{
  "head_dim": 32,
  "norm": "rmsnorm",
  "norm_eps": 1e-05,
  "tie_word_embeddings": true
}
Each number is 128 + 24 x the weight over its row's rms, rounded and kept within 0 to 255. Layers, rows and columns count from 0. Numbers have three digits each. The size before them is the row's rms in percent of the matrix's.

# layer 3 MLP down, 128x320, rms 0.136, rows 35-127, columns 40-79
097:156127152115139167124158180132116118147108119090174142119141112075127158122083135138139158147136094124087129115085093157
106:121104117160147120172137111142130097099158112128111109106160145157164153177110078149143153158154158139147162156138095140
102:123115171087103118140151126135101115102131148115133102142124105098150128170136144126098110112116140163173125127170153110
094:155169091112106130152128080181081126129176097139164102117147115120120134154154141156120123117171127119133103112120113126
101:158143144114071182132129168122130102142106178131164152117161154131115085151126154144112123127142185146110096114146130133
100:102157144104075141118166192093096088148113143109114124128125147141141104134127155101162105140151106157147106161110162113
097:111162120141157131147119080168125094128096111123094133173093132132152122129137126145149149107111151131116134135105130142
102:110111102083119090108156095128080135134124120142125132141159124117130158137123148149140147098171124125136098107087075159
102:138119127146088133121080135144183149115108141154146132110180102085141136133121096148138116158111141123109130129130140123
099:076115131169116125128139117161116148146141151144091144106089162112124106049096125120154118136159135117099138147115131145
104:126138158159160104111126109124130152119202156108097143123127108176098134097135107130124108139139148132143116095151135133
100:098133117087116087110121114128138130133140112163119106122089103117133127094157152133163138154127145130085132093150125160
091:105115134133144148143182136124141119189106147148122150140149133120119138110151180118110143131131157151099146176135113139
097:115125118090110108108173130094105124140132098103169134144151128096120101131169126119147116131153134106101084142105062142
104:137152121116152163149120138158092120096097166133145120058116145143119124161125151109088105097136148106096141132115136134
101:120153121138108108154100140135101132130126120114163161160117150143108106116147104121116103123112127100086155137106108155
101:112136118096134108079131133166138167123104134121114122099047180140073128101147106098152110126139146129123166084144128106
095:127112107098137139165140103182161122135089120159114095164129141108151125147105133094159120077170097164153153105113142102
095:131083121109135111135129121121171167165113139080125174108169143123112147108123159100127086110120138119081207130131089073
098:091122161148131128163131107121129196168121123151127120107097127141151148106120148111151104108099190207131194153119126145
100:154103128133163133084103126127113156121127156145127099153075142093102155144112142117109109083092117109152134134104148139
101:109173150132137126129127156118115085159150140134130114113137131132151113115153148138156119124129145146131134169173151142
097:151086131091158137117139174097153112152097134106124165109156121126143111127115123185108120126132113115135114120107103131
098:134150144088114149095133121145230127133097151100148151151185177084127139126133168136134083069124133133074160121135134129
103:095109174141179140148111144097121153100159122138135080129095137166122099138128104121142078158176126099111123143157146166
098:102111070089132161130157108129090159080165119137140108137146158178108131097092120090108107131103119153154154172132133096
108:181106157082140157093138139115175098154118088130125114097136142146113132140161145107147162109122145146088162150161118086
101:135122128119096120203165174131120111152133122153143141153168096145104101120148148146122123119139124122112092122140112118
108:113128111164146123124138127137108138185141140120103094097097131106118108130208136123150115119107124137141141149143074144
095:100141141090141103156091162077156164138110124125162157113131138095110153077123151091094099106114152175126164102144113121
095:162152126145177105135128129119132150146123129101078079103129139115115125103150124156155184110132140172106131137123107156
101:123121117135127107084149096087077132116106174126132110130157130117069157128117089078163125136128151159134122125150137171
103:135154117138119113135105135124127129145142101170141184106141121105151123110118192145159088126099147129120136132125102125
098:139100155113129130109132137109132141109100157131142118125111133136106105159130169106138161108144153104141151166175124101
096:122162137114166149145113176148155125149088130117117113139082134137125145094140148093161127138100130095086110106091118093
105:112131133126107134151112176117179133116137123125125155101135173150175101139114123122117124116156118110072096169146114138
101:108152093196107130110135114096107137119097116142120137112123145118141113123059133169144166156141128156084088104123126142
105:149178144117176121119079116147112144156130149122134130137151105065171161174110141124059103111117094121113135157130150093
100:142092133140151138105180126093111134143125152072121163134119145153123138119152163111134155125139082076134095124125152115
108:100124115114150159065114107134094115117152160092118131142141104104109152138166115120106108108129125125159134119147145127
095:154103150126109112115116124121094128100086106149127119144136143092146111122138102088113098121107143136122112095097129145
097:145142132125169160133098142168117104102099166125132107133156141120118120134144111151155121080163108105118168168108145156
099:089103143128160056071126076150122146108160099124105117187153129145133109103113138094172153119160164121102109138097105176
093:086133058108176105158145107113131113103151080131197165149154138110099125133100124075116137135127151120109169107093115121
105:148139133122145142119112141142142140097183165121118164171117139131103149136143117158134104175183140102148106107110101158
096:136110146118083122169135161134135116144164125156141148131130141116126128132107108144101157159101136159118102089087100145
108:141159131144109142186139143108103161126144120109143102122163146114170080092158122123113127121167118158118102150140120116
102:118124137102118173116119117086103141145098113120124145194131121140094125140091120129131114136128117148102142121131142141
103:095131137122129117139101130134089149094097136116130095163102139112108127100146126153119124158090134143128089078139137113
103:140119127091108104114095148126132116114082158079112154106091121121073138109076108141112122107157197145115129123164164126
098:173138143159148167123093121142133105127143117109142155116124125109107132149102154142143148183140137141130122173067123103
095:072113116154159128167169158113096163130171152106113118124120103096132103112142160122087119132135140133118100132109129154
099:127117102121159133160146112128116093149154129131104133180111124106155103108129126120106163142088098102146148131100182140
102:146140138095102126129162137092169128121109146134096145153127151157126155128116127097157116167128158108143144126056125111
103:155147089116163103150122119108107121117097132074152138121064088120097156096127146146141122117154158161118118124109136097
101:124114140119096079122180090127110157112132106167128114139117134144110145144098136144119160155133153127138096123106118127
101:139138094125128140157182116127148112130104120150061162112121115100124112101088150109141126121157125155120156104158178166
107:134139140127136090117143127110109143127133119168133104138160145100101125120115111127139090160148119134160167122123136146
092:159133176112096092134127148130114134124129055132130145160127153118156158146137114147145144127151154087082160135136075134
089:150091101130124139135102124117143123161066122136118159108102099162132157155150137091121099113100107111125119125132076118
100:139132131094108153127143092134122098108102094099115141076130121139117120112126145124150157120070093126133126157121143091
094:126167126149109105162149143117090141132127141115144080076136151142160093145098115120102079108124166121130131148123127124
108:139076118154147092128161140119147115121108145169123148125120131142125108089125106127129155132107155120135108139154159087
095:135131113126156144181191108093103159105109139098163148118178111121118148142137106079123131118133154102086187148132126126
102:154109134108136147137149093166116108109178123162118122107133107148059104188125083141120113074154141115126128160152143144
103:148133078077114126162110135105088144149121134151159120131132120125092086103090169119141133107167158138059133095096132130
104:138148149141104143096110147113105090136106156114146111147125091117159125115165135143122146159135160143111111174125139116
101:139110068124158103150127133074159176086119121171158121121121140103108145145103131112164135124103126109114099136168138112
107:142127163094080118101127143119129120145075116126144115100188105099100114112115154113108098088098105127160108136142147083
092:103153129127094145168133100131134124127137087115119122127141113122114117163103137118146109134134102156146139137173112112
098:119120083146103099109100127162128157089060108130125133107120142147128139117095144175142144124072163096149158123101145088
097:125096129104086078117134143119148150129100141117126088079139159104106128183144110147144119152148157129113160109138148168
102:115117122124157114131105151123147162148117127132139089150138136120136149185121108132143163131164066167155111125149103137
096:092110111136148107101107132118139155152122113134107125171116081122118118146101149099102103147124143142095172141095091131
096:154135104142143121150135144096104164131124151123126114138135133119129097138102167095121131129130094122152138158121160125
102:129136103100143163096136134126138137114123171157161094106095108125139096148100183154107120139174151124080123132107118114
094:111132133113118153146098139116165145143150127086134148144116131115110102074183092120099173150140158157112163093160132120
098:168142153140113096125139145150156165152126178094119128113137101116107110151126149133134156123146125124155127168169100146
092:135061149149079101146097131153138125144102110140119140138125075125124128137137141109143125143131151149143149116152187150
096:103080117104118097136166130112125174105096115127159106123121107117106133134118127141119085074158151179150109109116129149
096:152082156115134148133158129131085094136139124125126108136108101108129113103140085170114122111138102124064111114137143136
098:097102156190108125111146146127105090158093119129119110089124099119136129113142139148157171149158175153141094146114144139
111:133138109115123120100144099143095117116137083117115107138148142176137132149129103152144118114087156130122149137137133101
097:131123153148115143109113173132162122153165152103109128148166119121113110101100128160135085172141131156142109121134094146
101:108148116131072160135157138138104157158174091170163172155132153096104118138126150146112156163136097107117152133164138139
100:111140145117102123089134154147101148135165110116157103075119134096106140115107160116083106150146176124097119160150120122
109:145124138121137100097120125112129081110122095151133108098153114158164104089135077166137135122099110119123158119144149159
096:113140177096149131139147160141117149124102142159161127154141128129136127118137142149099064122096125136099150130111125149
098:128171102138133135114165113122101137153149124075126075141150138114154113154147126127125130124149108130127137086139100113
105:176083110133093133150159098139125136107141117169138152156139155111105128116093109163150136111153123143129174159119131117
096:126086106099116193105142137097124139108152140153107156137141167130125179159147177145133112113091190131153122094163146155
102:129122115117129123130152136107113145088123123119154086105084084090118155107077151168120137140150127164123166158156102155
105:094127147177140139082119135114108120128129158149113155126120118164111158115087112097167090116098155133131135181143133117